Weights of a small transformer language model.
Size: 26 layers, MLP 1920 squared ReLU, vocabulary 30011.
Architecture: RMSNorm before each block, rotary positions, embeddings untied during training, some layers without positions, local attention windows, shifted keys, gated attention, exclusive self-attention, hashed n-gram embeddings, a smear gate, capped logits.
Training: a variant of Adam for these matrices, 517M tokens.
Each number is 128 + 24 x the weight over its row's rms, rounded and kept within 0 to 255. Layers, rows and columns count from 0. Numbers have three digits each. The size before them is the row's rms in percent of the matrix's.

# down: layer 6 MLP down (transposed), 1920x384, rms 0.0461, rows 531-583, columns 128-255
# up: layer 6 MLP up, 1920x384, rms 0.0494, rows 532-583, columns 128-255
down531 110:100157114119135136154135144119139138174098157126113157152161092130106122113134171156101124112152145112156151172107078119140107158127123129135159158073127117094101169120137111172139126126145120144164121136105082120123062168093101087115126140092101157115120178117148095140139133156100139143117097091087142065153130141102122162101110136138128139142107133130154127122156166122140110118110
up532 102:107123147102181128134091110161159129096170142127131105109144117125148134162148130116091099108137194067145127109140166149145184108133123116155112194104113143118072130121124143160085125132167121162104146165098137161089100146118132137163157101157165135131114117139094151107153141123094153132142150102155129158132087155180107144155130165123105149128139098111115141137136109170114126140138
down532 102:098139145122169154123163066141137159103164158139137085122134131107151106158119132105125159083114093099111111115118123144081113122134165128109125113152137159139101102100124107100127114117113131132134123115136125129159120119169100172145139146144151132193174095136102126164119167117141092135125163136117072098166117117120155161152105151118167059172118126121163119089111141129133119121125
up533 090:151103127140116088112116131121119110100119101162147108157093142173134143135113088160093110139129155103141149134064130141095147107141110168095148129129118159108147219110136132096118129105124177141125169208154135115133150121113120147123154088131133163109146115124147141110170115096116129104145106136110138176153164140163090108137099125078146141181081127132127151097111167122153124119140
down533 093:158132129108108130111093119142090094168139115163125105130156133138139132104166106134147088140127122111074140126143146130118060158123145115138127115156111123114140131097080128148126149125130146133077128144094099152118130141120136175102153157141137129182133204130120085120146120116125132167141110107121117139181150125138123139128132105101124119132103137110135117130111134132128137107118
up534 101:078084095138157103163109134121116129069099111099123117123108154182115121143158065135147085098161139158119124132153105143173146154111075154126139107125095118103124162080137117129105118126125077103182140099112166145179143111119093124107197117160106137141101116119175101137141107114149115143153141100106175163151144138143146175136084111097134159119184123129097096127166159163131126132120
down534 104:149130111088117111132140139142114180134107107124121153115103115133119151103131144087116096118111180155150131136141116145135142138102104122129128127156114106099114146140112170138163086121102117126105097092159124077111106120142141128162125126112087167112113120134138117161117140116132086109140126130177150137138156081144122152100137091120188162126105142120125105167189148141112121145147
up535 096:082121178159122151114163105126126143140107108155133093077112107173128150141130122156130154156086130134108126141106168157142167138118125129093103144105074159121146126124118138087135113124165153139128168115166092128158175116125144079076123116133171106150143108093136151105104121142093139115126146166132127134172119122136108114152123136141164079129121097090122129088175138132146106148118
down535 100:121120126130136155160133105134131098191179142097140130139127152152090136166133127158116115106067159151130123116149128152132142167093094170111151110112136125113151083171118091112141156141167162132153097128120111145152126125153154126132134150138152140121159147096130150138147106128132129120108139182150143137143149118123152129131151168117120142091138068087142057157126137137116129131172
up536 100:180108126128135116157090168113138141114111146125164143102108111149120124149159130132095109152173152119121074124153125114134139160153138130147114104128098107154105127095095144098161117161172085116139154128112124108088124159113152144105132116164178123157138114112157105123149111124135147141142091124123180143164072190149158131129127132111162131169154086139124158056126130134101140154087
down536 099:129146126107127162112142137121159103085139159155149107176164105131148088125141139148153164128132067133143096100099146112114125153133143097106178131105131110098142119158096118119126114114107081112137113119082147148120129093143131142088146121159147123111106229116140124182167124166115099147099120104107147118128129152136115108190145099132150132149109120146111166117150130115094148169112
up537 096:147105142111181120168114114137128117143131112106148095137096158158119122148155139110124124147128105158126156152133125108156110074095156143151107141105063128111143130099147124137122161142150116102127110147136138092135144169110149081157150148116126085107138112144107104092122090196117127161103082137102099150135136121132154159125073131103107116116118151135146106122103105137127115138102
down537 095:137166115169115126084130183149122092180091123122125139104116087095206119158141141151128116118168090099148165130159097136118121127089134144109125163193132134107127141095104176141116121105134135155124115138141083081136145144116149110131129143165115166122149120122148149146146119122104151141141126096150086127132144131179129083135144101135129160148155118143123114151122144119169144164123
up538 092:134123153112168153099146122106146152136140108133134120069098110133151113112184119093145136135156161123119144120115163116116156115157106173110112149141130098101148129097134133122132113108100119113164125106146133153122162106105141145080108103138129146144156099123131128121173112126122113172093126159080170169113126127091156125105140096088104113195132134117143152115099168162125134124108
down538 096:172108127099128132112114123132124167123092082140152133162113113132128156131122121106162124168091124134132137094128110130163136057102108156125130140124125130104111123114154115077140152137097136111144093148132090148130128136134139137138149101122126117163138098128139112107131120143092115138107102121140146117102140115160131130093122095120151122107104130162140090188086133138153141125130
up539 122:105129102131141101131112104116150144122144153118115145114124156143116157095131173156090109131149098133160121136143144138106109150135095155151120126136133170181129157127092155159078096134113118161174158167090124092139150132091135111136113078113122119172140114138141123098152095105106074110143133187157111133163146164111124132101112142119147122113134148109114098099117085175146085096131
down539 118:102139100127111148122150105095096113128134152085086107138157103120137117123101125143124159134143150120184107155114167164111125100160106122121137141127125116111142157146111119118096124145123095158144141132112094123157128099115112116106072095110131136145127134142149112055118117126131114134104115166141113136127137109138144138139136066079152134113102137136110109171124128140145072108182
up540 096:101091108155093094162117146100127082164138172135098145141107131115158119151131113133097109085160136150171125101092109132141128095126138123188082122162106125125115114126153173114119151092166139111136125103175116119103151173125102116118153127145089175156078125114118129116124090120102099131159117150098136158121073060127154136158132170137132133133136164081125110134153138117144133092129
down540 097:131099132126075132121120139092099109157118126150137136159149089103158122103138116175151129152110173158131111105129106132135135132093123122158133107131143089130133094152150121128103145121159150106166116102125123110126123123113093132102165127137121148134114147112122116115153166105131070122114152172115142120131183107148144111140133121127126073130153155093118082136096121117148127162135
up541 102:160127159108177129135104149096114106108147085141138143127108126161149172112122082142128142161135114152126140111104116154102187104157162132114120136108127130168134119131106142113113114139108141175160155114154148106126184126129138143167156105163140132051108122167105158123125102113135114139147106161119142131138103149138092096119124116132122117148159114138098118117128125120121117194136
down541 098:155127157131123117160104141117132128131131163153143140155140112152088113110143120136164125152106110117144122145098145129104121090111142164164133154115105130129101111201081089128148122128079102136152097139124132151130094103128122160125101115148131110103135113114102139171143157136149190187104125093122146161132135135138113083118172119126111126109115118123158127151144123106132175177142
up542 101:135103144136157115100127116147186122116149156138100132114098117139109167115101157106119089187105145157118147131101109123111157101121142139099117133121107170117119142118187122120105112080146158121180175160123131138119087145133147116136141146152162079165133119164128123110135139162094119110156116144151149142161108183146091117118124163127122091141152136096128109115126165120162158132132
down542 101:139168118130135158168174130145133119120139152108109155160114091126098114130133118117102122195100151128132104123137133126126147163148092147086154136108109150118126135154171101129109135114155123131098121120085110116101098144135120152126124175142104077084148138126160130079086154133116138138097107117137208167105107140132166085139136151140116141158118138123145129104163133103136139098110
up543 097:147151150147126131158153106146136105139108156125121105133134098106162137141098131104141125111159170150105140170180139140134133075141147137121142094117123122152109109099122127151112109093157125093161129124149143111153148085157149120116123102146124142093141108093112123109144123130152114130147160111142123163135100109158110123089163134138121151116136086127098133133110141172131140166120
down543 100:137158121132124168133134122099145114137122136123153118147113137132141116138119145114171173131121094158088124144135155106118129125172147082143116119116154156123088143149133111136158147145140131133143120153134128115095126108117127104118111123078122163085140065050110112122137144140146148158124131101147103133116084116074090130074153109125116128079118148117155113096121086133138131139142
up544 105:104107130140084130163147146092155144169143103130114140106139156135099144136125153169100144125121121109152135154157134124104169171125151143120133105128149129149153110123078100158083125144088107168158108148146069074127174161166127109086141077131164118061098118145113106121104125141097125136186111138104096148136145165122149145165115130138126125182117157121118110138128165112086123108127
down544 103:116147134097138138115121126110131120091141129150167112115138099106114152144136150124092110085089136119126141162114127139112136127083174168136131092119154155104150149111101138157142126089158138106129125132093116091095154139112132106158093112111137150108105091125135085140113098136111079116206144182117120154140149153114164114128157131125097126141137149163095163104097155110143102133098
up545 099:099152140169138116119108162092124163141146133142132117133095154146145119148156110133122094115158141115106090103129150098133149127128129152152116137122069143089118108093123141113151136119159153157136141109150097089130154153122158098096157115085111120156114116147146127109067133073090149153175149147115124131178131151141132150099137156109114101108137127082137100153130123089116111118113
down545 105:130115169145164140153154115171120153141134139111133115149153130103143131120116122102123135141127067182154143106154118141134173123135211119150092162102133112129133134106111144129129120116116133159117105124143112148137109154125135140139086154135113161129141089138175104138125137124137102123172118103137105134164138127124169155156154090145112121158132166157151141092143127127142130090150
up546 108:122187131116143142080079122103127134116137137120150121132110124140157109115145140166087129093151119092087149105119125113103117150098133158124139116147084178113156176110143116103124129137150144108111148078077112077121108131140129080111189163147111093142126118104135144157091105127128159147160102202157124157143098142130086145126137158117087151141126122088112100140153090114123112136106
down546 107:150140094147159134104145147087165119108165117136146116136114133120155163145128116174076127129145122130078116113160111089106105120113139121157137120146122157133138181135096139149097167136146133123135128133126117103126065131135127087107159117130118135162118136122146124140118058158138144146132125128113135159092085128118133136148146131090084199104109115138095126113110100108154114102120
up547 091:136091167163138135138116087128163103149106169130103125115159123124116128130130135164120131110129148120133144139157150135106130110165137196115139140077151085133081149115105129074128093110103113096191118113088123104185142154153144087108168135141140141129081108117105105176105125144143128140108140176117128142161142098153140158084123160153107099129156147131125109107119112123102135129158
down547 094:115150104129113087158167138132204129124124124169142122140124079132102132115142122158126136143133093133132115122187119114136100162135145082109089150120121124134079156115081130097118138126140120130122120137139104108174118121096132146106159104098117149125169138127126120185145151107091107142138124124138135172139137103170091147125137103170152137164155138152100118141175117106086143112139
up548 102:150116151174086130106142099099189134161164134132110133094142166151144122107118114128125164125101176098103130165153127113144124113101150141129100149107113150130117090105086163139111117141127083096135157156139155132104137138113165164139132103131112107141135111134146134121170144153154149090165089148066147124136149158116130178117130095144123133203104152088120087107148144159096111154132
down548 104:115154107121124178112118167114142119156161163137158179075103187149111136140144147118153120102127130093089100151094095117197168113156167136087104120093131128127152091167119146115099134128125145097107124157123117134171139172101132152124103196124137147151129111146105110141115136117148081116129101113155169162127144128096166096126096097097109139112129145140149074125144135145152166122129
up549 098:153138138103151103089139159110142139159168142121094116103092132154145146180142135143124100148159137106124183112130099118159141118127155093097124117132144141163095105103095111137131161115125123154149171127095168105118151157121111127095127139114124120136145120170092170160104130115077089137163135088168180131122153163121174149090134155098125161112158104120145134139143115130112164107126
down549 100:175154145140117130120115124168092163175113157142104138116116103131116125182098115125134096137105144084136146107109122137162132080146151171113128160115120099124122147131131128104114164155155144085139142105131123123166154137116135164117160170133086116142143148149131127127110153088092147136160122080162151156124137107124147095119120138094130127155094094115148142106137154129131160167107
up550 105:127127145136162121158133116152122102107133111075145154137110154129095152136162117117121150119175130149101140123118120165157132162175147111105122139156135094127059141121139112103091135124144106133115148167111122139140140167132152139134158097163115106137163108120183122130106123095127096146117154157145139132154129146142128135104077113093103142087126100115066134093146122176098160142169
down550 105:142149125118117126109127129163117136123138167114166124126103137108117073147126157131145164118118138154178137136179112118137118127156121124147138127121184119152111090145177098127125111123134136120138135107146116092127131111144108135157126122118134141158122126154144110165114159129158093148088098133131128157140150160131123140156136109161117133151107113101079099152136137108105147112133
up551 115:103116119157115098088121126152112094091131162111109150114119111140104094136123132148061125141145104073110124146105169172125145181140131177096135140103114160144116150104101126103102107154140131155158180140149124093142104161114118117129103069135110117151135127141141115102121108130090132099132160151136099142149110120129072112120161144121137089086124119136079110106182115098130106091141
down551 113:132133092172126161146115169168146149125154161129097147113126123151081090143071157184140103089114125117114152142109113147085118089118111154120135136128115135146101128122110163099119090139124160135159134135140080056139102104134153136110106087087119148143185146080115101143128151105114170116106108201096076085104107098130143156121156163131130123147141137129115149142105088080130142124122
up552 111:131132122099116136148103160154138069160126163092159153124129147110153095153183106132130162126131160123120125145117160156138128162144168130147093126125106110166098078102090132145134152173121131139146139156070113124121107130127130103103137143108139124132102095088163128128151145178117144128119151089138141165113090147160146113154129138131087155075115153135133125120164130133089120152121
down552 113:127159124129129136091155104057095122139106131174134110138154144141127155137140139116122130123181153145097095125121102170118105113120141121116106134146096107093123130168106139107116191110104117125106172111160111094142112109146198144104162130116141129132105221108129126065146128173151138168127125126109101115101104124132139137108128107110160174161148111113164100105084166130133143121188
up553 102:141165137080120146101120153163088108123162121114180159098067127139127111108125136173135107119113134097149162123143125170142157123126138094119112155101087109128097114090131119137123149115126118150111121166127136092163100101136137119136122152139154131079085116123147127125139114155120110134167142175136139139155138159128100166124095155112105163078122140107109086155107154164107149093111
down553 103:144127129112138074132095082098131155120142146144110082090085132100116161125162141149119114101143142127145122109104147084112121072079110095136150130162105128098109145131137165084129137154068167128109129112169135154113160119085158147119177149139145164053123121122144106123094122101096146090145152152074092122147141126119116147118172161095178136148172154143122137131128181152128148147126
up554 093:136139114096150151106096097126131148151126082111157112061123142140102156151136113102105103098118120100116100180147151138146136097136131126134139141110130122077117134139126127149107132165133108161109130162100147138179136122163163151133127117125166137163154120140135110094106109114110094185137151123132141106133115111125113148123126131176158152119171147119092147153118112119163127148137
down554 097:139106122100109096134126129139121099128103115123099130136057140124142111114161089123186116155145085136127136150111117105134109113162118140122113165123172116115141071159110095113124123139106125134151089142158142154125119139160110070148133128103116125174128132088139096110135135151137134093119126129130133101152120113159146115117159109144104137085129109168133156170104122106159114144140
up555 099:102107112145089152152173117099148099101172120117110133144114131146132149123142056142119106141140116140117104156129139114148152140107156159162130143112128104148115142112120127115142132104145135109151167108150131100136119084128164128101134091149136115135112117124116166122122132118088129110170095155078149153181112101106076123125126122144121111153178143094117156058105178085120121132117
down555 101:131137137095101148166144111104130169118170175100116134138109155096153124108130101121151137103085129087107101146130151158133097117087093134153135156088104123078108137128126143115121169168183137160129153103116095110109098128133112135114106134148094117104152098107091135076130120104077112149142139161094145148142149108109130127087096156139125137145118150134124146155087132135143117149158
up556 103:129127120130119133119091147125143123107174123113123112109114145132149181201142074128075125114128157106097115121174134124115146142136150146154100168126147141109137116126131135128100172157103127140100145113113102120080134158132133137122135166185214122141144126121145115135146065140153121137092128159129136112153104138111152136099113156100138171141137129125116060145124117114110106110125
down556 099:141102131168141161109145132157146131103099124130169164113110098148158141137145153134149156134126133110157133161140160133094111148171086111129109134087101061117094123131091109079107130123164113138166125136137145126134138115111142166176155119132176111138136121141103117124099100121122129108162131134120110130165125129112157115124129131176105070084138126114112089134131117139144066138134
up557 106:149152124156097150149104124167152148076117159135125144143108127136132183134138128132153158110127141130183149185145141148096134167106121146139104134105123135092149155114131092131098096126121132159137121152132135128164149124141157129120113150116144122098115097156162146129148143126130143122089094176128157122105101094151162132151090093154165096125158128125022097133129130109095135125092
down557 110:107130126132173140122115168091171189112142116092122129120118147106069141101140128099142156156100102142158125113123172158120147091113137169127143099090099109132106134173130143125143119097117115152107115157097120105125121160141208103096110128132081127128093127131104165118155146103146160113141107123137121113111128125108138136115111121114117192112108102136129113132127160094120115119131
up558 099:144102100140117157133113121187153138164103112134141171138151143088085114110089082162080140089142113101135103142135160109110162110158113126133128122131121184136141146085136152163163094138145083187100086164104123119155081106128109121123161072119169121140108106177137154139166109163147120109125084135085143115149103127120150141161137119157170154154157140102133140087124113106145113164085
down558 101:125114144147129161126111110085072098141159116140114100082109103121139136115118108136168121166107151135174131080119169084142105115163174173129118121148086108110098129123132111204129130116100095122134182152092135150108173157151104102119114137156148140138127116102126159137129105145116179154100125122157167121071109144125088114126159143086096142187125125116132110130109098095084148120160
up559 093:121137150172129162122105139103111068146113125082131122109145133114164147131109122160115051119116116116093099185123114127079155118109139171158111128099151137174099111113116117098101148122158176087128124151123161117151136167106126135128103120139126118117111090151116155164175110159132151128142134156139134171122134159136089143122054172102152105120125097128115114118105165157102120154134
down559 096:136112111136098109149108150145124132086118131086143101117110201092116105125108077126120095176129154116113135132098125161106140109123094126102127110105156145122108116178154152105139099128141114138154151129157151118176118085142184158119096134127137143118158090173133132161174141147132108153140119108140127149153097173137127118141121162151131103110150092158137131143150124147145141102122
up560 101:099148132135157123189120141105146086156150089114093086118144136139134142125143128090139127098148133086109112137142175169115156170118129070094127129155121101100122133106126190088096139120168161081115097132118167130142102152142138095137153138124150102129129107160098125153105086110089138115169117141165106146158133098112108156142137121078114194159101104152092097117135112107107172132156
down560 102:119147132134136128140116134114112129120101138155148123137101126117158153130074177079130097152149127131149125127115148117087120147139119118125129142125099123115145124158119138066123069147113139137130112105145130096130124138120097143153125130091123141125126112119104123127169114144124091136115159141104129124147121119134120131152132116142110142127120149103153118130145093116154123100128
up561 113:150122211117119160184150169147152127156121110102136132135165115106148122144145154151151105141096113110174140151109114133159121158139095177117116136129148124180096098092146155148116130124172109139142151119114140177127129101154129131105110146108136098111161119136143143136145138122097139140123135134109083186135094171136110133100076114136127136120097141134131099149106132153136143181139
down561 111:110145130146098110142133121139138154152095099137123127128103141122169115119137134105168110102118168130169085137122109144137109134120122165099140129094098119112111096105141113171180117129128127115155136123061104124146107104108139091169091181107132114118170113136142120107178105122128131127158144132120162142126149129164149160100153133096104130122138073167130131138091121142071119156134
up562 102:121066100131144141154111151109138088095130145122138083092065121114134142157095127155125101164122141138119159110155136173127169140166109092138109133096129107109093189121122123117130120135150090135105180151110148141136167150147137126118137159168135121114135122170156156104135130098125147098149147165149142103153137175159123156126150123105114118166132155136104116141176137128124117122093
down562 099:074115099122078150113121135132114104118094165083107090106160101091115097131142129094176142139131116138129146135133127122132120152139150113160148131111152114134103107193128131101139136090115119150147136094100119110098113131117096165102112160157150151126135204159133102155175125090126155104142153095116168140150152162133150127160137119073158125114116151159155133150107121098161151189123
up563 105:148111154135160124115087148102119129130130110121130113103138168194092112150139117106110121132158152120166147106122118129104136137121110140081134145109096105176149101123084106142092116149185171144109192145117105103119145145121127109101172077175142123143157119091150133068147102130157120161140114159160101161167135139108102115130139134133138139134125133114121115081139119124154153181114
down563 104:114164102114118142087116135112133129109140107122107110110158130130130176109142102119123141164123118087193065164131140097156126153145191158097174140163137123169100089145092133140127107117107104107155137116132144151119145122160134127153087096173101137088118113126141130108160126127134068122133142134104152149116105172125126129153093112122129132114113089070134131122115114111157141150116
up564 106:148131173137153154138153112116138131140126077133157156102153084150106123186157093132105119128127151173159144134153174176112167127138156133082108109104142124168174095099187122154076118162169124150163126133103119157104113120137147107130105146153128106133156119128125161159108135110111092107108115140165125104109155178142124127139118093139144144148126136097110092128114168125121161096120
down564 104:123147076145121121108113165159154143126099145110115118074150119130091082107163157155134144129101151126099151110107149135096159112131143141114127122130145127147200086133104122124139145092103116148094129114101167146106143128140115145138135146121119156150124131113123137131131102160138108148080103072159097135104141095120163124093072095133136104125100169117143122089127136120135166111113
up565 095:114093117121136122077149122102125090127181094160113106134162111137067151147146134167145140098149129134086159161119118134189149137145121152152155149140054091166076117139154151170153122145169090096167119172115161126143130122149189142131156119133127124131163112104148114126105132143144134145084156142115107164156115144136135140100120092101166164164098140142125116158144162093115104127128
down565 102:153119121116121121141095121123119072117141157107137131134115136113154151113162135123095143104172117130132134125132146092159120164122140133157134166150079129129086108161131158129153146160110197104140121134125132154113100117142126132147112152067109092117107099093151133137089127089122121130124129118151109097149150148078214091105122101126140100112119137159167133117148146133148156137142
up566 103:154107139130112168157110103129169115082136125094125147099115134127129101173140122121142084131128095134106109164123145169144154137146122139078155084165124148139125105086133177137130143144141125138115161129071128108167111141117139113096128125137083117110107111138143183106108150158117164137131197113106125159116140140136140151192100171139099130162092094111113126092170148141112107142110
down566 106:170111096093069162109093099103092133087140131094158157108115141122116080139098106133114114093133100097121079155126137139133144094138126101106092104119073141120128098125158114109123121114091161106109137112119133104143104119095100141147115153112086126114119178097112096147120119111127120109098179077120135191139134060155123131154101174138157118135127144149150104163156129144045111176136
up567 079:093111159168077098114138131127110146114129151127137112131139142184127115139144091123111143132148138098089134121140149144121116156132105133150118153144115181142161149096099141118142149107177116112137172082105118148120150127192142106135146105149131148144124146136157133134132101141114120123146122143127106134189125131102113121107120102138125101146104119094104121119181139108090081187074
down567 080:117072141123105095085135088155132089080155094154138115101132152135103138172129125091130086122131122104143145134101096160126129088137123134138154109133139164152117117168112091137097105085117131118111138164140141146136151098167167148086165119165131142107152070129146132125135149112123124105116151113121138147131142138124130201145131091139149136171137151137123112133119161140174183119123
up568 101:142078154117158135121135175123145102129129111109125138052108152117103133147117126099129060162150145123154142111111117138135152118168127119132120118113136132105096150111102147150115145129139098127121142150111125104125150147100150136082147168172181123145130118172134107093144124143099128092168114152147092110155144146156087127165099096071105125154107109089135122100141160130096133161116
down568 100:097115130088134135099102164115125127127092141129139133109123098114109144134146134130127148162117108109149145134141122061063144123126075134146133146151126165127152132107147117110171121162135118169105109089118113110145148145121122112136109154136133146139110139145153156129129109138076137071150110093151113155113154136167129127167119116091115110128117111126136091107155100107109151117070
up569 087:147115119120133067147162096121116120135130170130116156131136125132132083213164108133099142177117136141113152139099141129131132109113125124111139119135128147143138045143115183132151105147135112141135115122125107098088138139117101144122141092173129160153132079139110128156123143132142049144121191128126146126120144108103067140125107098159132118106102125118134102111111115111136160077144
down569 089:185155108172072120133139127087115099134115125110143148148120140174155097102164131124163121154142161119129101107113138184137130163111126131128134136151140126125147118117135133104140103146137170114135110148125139109138117142085130159100131131129128067130172084103148105155126106132132125074101104114110151136126059145161139127121138141103118138103164119115121110103115129101106157175123
up570 101:119112158154102158112094160117135136156098147158093146078175121113140100153137128080122130090169115148138181117138154125118170121117115114119117136123100173088142147096123132149142089171166101108152124110074136090133156156089182089128162099124136118161128112133131153108080146104076109124145138131150125153125141154148126132103151126128170115132143145099149140156145121105108107134117
down570 103:152138133156109131086157118110131149154127148134116135102107119129112108130126097099171131062126150118138115100116114119127167134150106157140102140171156127147133115148122165112130152104120116120120061144113117099139129137083130137116091102095151102145080122143107167152096148107126116150122117154151101125080142115145138163083092148113146125153146122139099123097132101138110119126164
up571 085:155097162113113137174061122101130113141131073138140084130117117126105161110137136144151085116164122123138129145104154168136121109095138151162106074107082085126144100085151106143143108134132120135129167179112119114162110130136146130166178135104108101100147098123102110161126145117119132096142125152161142115126125173123112153110101109110144121149113153138127145097125094096094122135105
down571 095:155113159103152102157109142109130116131143113150154080133137145133115113096156127104154102113121139121098133123136118123106105152155142096105131113127130109102137092087186129129134061149130125151090139118117131171133115140131117105145113174098147136114179168128094185145116160154161120124096142142138142133145132094144154102119121145159170112118110152082149156188132110077146076150136
up572 096:132143109161145138116145148123162126079130120119149099142139121102126144128115095155101086123123167120148107146145145124165148123141131128085143164152096141138124151108142118108150122083103131147155133094125170144148187149118144083084143136107123138154163120141134130128115140134148097129119123185135103154141167124119111155125117130141122125183128094135115130078114146130135122126115
down572 093:090125168159178103145088143066142121146136154122106124152104080088133107135129109128148132149103099141110141111092159136126083112123133148144145135120126138118094081066077162110132132152159162101123074168149113154112140140098114123119113161107159122155153144131095117141133158138129122115098129113141204095100106162126129089167131084082151151096130132156154173093144108120131120098115
up573 102:120122130174115131160106126111119143148160093108151134127169173146114151118093152135148121143123125137097111142128152127125122093131127172144120109125114168153088126132168135092071126131129108092145131125129165089127155122107145128100140111095111143110137115139110131151094125131131125149147174141093129155147140152133085155144103186143130099117145094128112108128098177145125116139120
down573 100:137127117102132121116109091117103111126162079147148108142145119091131119134086120098146104168137091170125089088130145108114152099134156119137124153138169132118087096165120109156161171155081094137134123106096125156147145106128113143126112124148127155086080129093075124121106108141109162094158149145157148100152163127139151114130132141125110104081123102144159144140123156123121124133137
up574 102:086164133151150168181160137135154122102119140134141134099129159163120141162190116106156118157097147121116130165189115111184117165143106117121134135111155141171119148107156149113103130136149095148172130140132113120120152151098137097136136107134144089105130118118121129111179076168160163111144120154146147115133121093166131154146117132136138122141122112115147128086177124148132105135122
down574 104:105151097099150125133153126125145106073098147121149105075144171132101146108150089126149158108106143167125139143160135100156145134114126125132113135113177132179083121148145140089144111118138121108134128122120167122131109101100113133124166093177154188096121090143149136124187114067174123122098097126139155106109149137157086138165125101155097116153145108128136146116130124139134090124165
up575 093:113157139127177159137139156108141106156149147101129106133142138117164148104181107126108094130134177113142094157106162111103097166120144149092110141098161162135117128113082112118155102179170127100119161132094123128147120154134164115123108108175162059104100113116149154108127116131119133139071141121132137132112117188112153112157152097091149119138159132172105169124132133163149126143115
down575 092:105189138106108143134098114137154124138119116134129106089147162115189104123119135114130120118138107143129105156202104120143152123124165163130124148071145151131121131147125133113150131172108111155109105130129124124108157130140139140090135139142119172124103099122128152135163144121186133128120150137091140125121108091146125104149101157089102111160121123148176152143099159093105125138118
up576 099:151110178121118131169157131117148095114111112158150150134152147120155142190131149100118157187143146070145100140153155143147135151132091091151153122129089096163095176106124115105126124109166140135136124152104097167147170153115084110104121141148135094170101113138131184153151118150152105120176144124140152172123099106169125153133119139112097154133139110111121145093124119163152078110159
down576 102:143134139137095154154093159098133099128112101163132168119107108145128131156128108142119147119115109105139107107134134165123170131139099112085113164121074135147072139131104128133116092116125150079134124118116129157131168145159062139123160151145153091129101079098103139142102135138155087160104143124137127136125108107141093117100113154144129040141158071126127137170100121142125108114185
up577 092:112122151165165129118103124093116133099144134137149151142102162127149145103118163123091144156146142130180111140096161142102127083129112144184122116097112132133101098100102110092155148085118103140175144122113128092149123147121171114113129106095128109142130116090105137131142168171140157127135109129099171163131136098139143112120111115107133114150164094143157163098134156151105178127134
down577 096:089165151137145160173138105137115113117138165092130121086135101156139142106149117115119110106146123116115149149200164194124118159133124124090141130118100061163093114164111128160136138131099148128141094112110129143133124156173109115115073136115101075126136185114158098110141121075132098141086125142116150110150141134121151128114166151111142144133136138111107120132133094113131115153155
up578 113:100073124095122070116125123107108083148115124133155123088110144149143184144135131100065090177152133167130153129117173103127133143129103155157109146151086111130138134094163155152110126144138134091122149135087194074205151160158130090151120150087154132119107124106115175121121116112143100150142153108134131107118059140151094148152135157129132140113107127109116139109120113159149109124111
down578 111:097143102129139117103144105130090128164090069135143114166127154129156148082097145092091130133132108125173146115130147141107049127097121131119151155140113136116155111092100111119098112125150121104147121112107136124198111113116085138155134117119120107102124086157124162111133117126120128097130159085162082116095158126160163157120136100093135146088053150077138115124100166122114110146132
up579 093:112151118104107082170169165159106124129136095106141133139171081120145164126131159099058125137140142158163098145116124100147114089141115131134106096125139166122072101123168146120076105134170100159157140159156153120093107106146128174112166156144119139117157115143126172093148150128149120120156123129108125108124119143129095211163097165127111130108108129106154111120132110114112154096134
down579 093:126126081106138118123044126113111125122156133124126131094109126118145134134140108113163134135097111155122152108076156129143118169111105120203145124097100110135144142105121138112122149154184097139143114119118121169148075118092155136082092170111154141126089114123124112097098110092129119146132103146149100093091151137127113137135157135070117113094114139108115144105114163154121133160142
up580 100:098098120134196139117119115106160126177144104097144102070126117133132138121119141153080138105149128129115127162133139147129120120136141135131137128146106120154116144122165165089095132134125141114108123132101123135116124130166098121110104102110118114113076123133149140131141086152085135166188133102148128129152105138158063123133092103118112132112176128121106141126163134121159140135136
down580 099:111072100116121142116109148109177125126129139120125115128118078134104115106155140118093109146135136159102121149166104169094123129127102151152115149123112090117129141150144142136132147124141109149121074133139101121095115160156091085125093141116153103130124177099123118186170113176107153129132099120149139121186136149129084129129117115112094106120146141150173126151118082117120145135100
up581 094:072123145111124113170088139117120124115115102128182154101118169144146124096147109117111129097126107130137142153103140150155081145127153120150118132169134112120146125118113147106124114156129159116149116124123080141138136132150121143088131118141145126144161102121105140102138173146168107150143145125136109092155109094133130092139104111147140131146093128116137099068104150184172134111133
down581 095:134097137104150121143087153141096149113111077121119120123119152156167145093160104134151106143084112112118147091110119133151164111161138111160095118159121147132120073169128169152146136140104143135119094094114121120152160167138140132072164138126154140144113108128101128139112129118151145159129124124128133110157117133122102100116124096152122102155135137119155053125126130179169131128121
up582 110:155136118124167137143137140115142104155169130157168156096111176189097143112153107183093119153133174137085126151156161158136175117179140111139099147141082131150142127102112164125134154112133129120147119146099128155141151164175103095070147106136109133111132119128108149137088094143130124149152133121150139109158109133135106156152131135081149141124143105140102079131117151140125134112157
down582 108:125108148152128103150133136076104124123150129154134149129139104140109110080151136139185158127130114168102136196167114152111133161177116114107086167153108137104156123134138117098129124111122102154101076100101146149134146167107116096126148121136146133110111133116136097103121119122124165104121111116143081103146135142154137124139096101107155136102135127181156149105079126145143141105124
up583 100:102095107130159089124105136143088143129112145116136152135100116164138155123145104160110134118138168089122130149138090125112152102147152170109107143110076105118159127107106124110115135108140116095139151117109105121149106161116134120113180137058163139177115130134120123114143115136136125105157123142168184166148126087146137126114129133171137157156177122102093119143162180109134142149122
down583 100:142120104083137120111110112114082134111143136103143150124123119094096169154143146159146113121141117087129108079111087126101110124116172112098148076138133137125132110100174112127169165147121114118151118150127149108125133140163116127131108109099131142147158137157169154095132133085092163158176111162121104154151164130142135110134102142109142140141137171140142143128130138139127163119134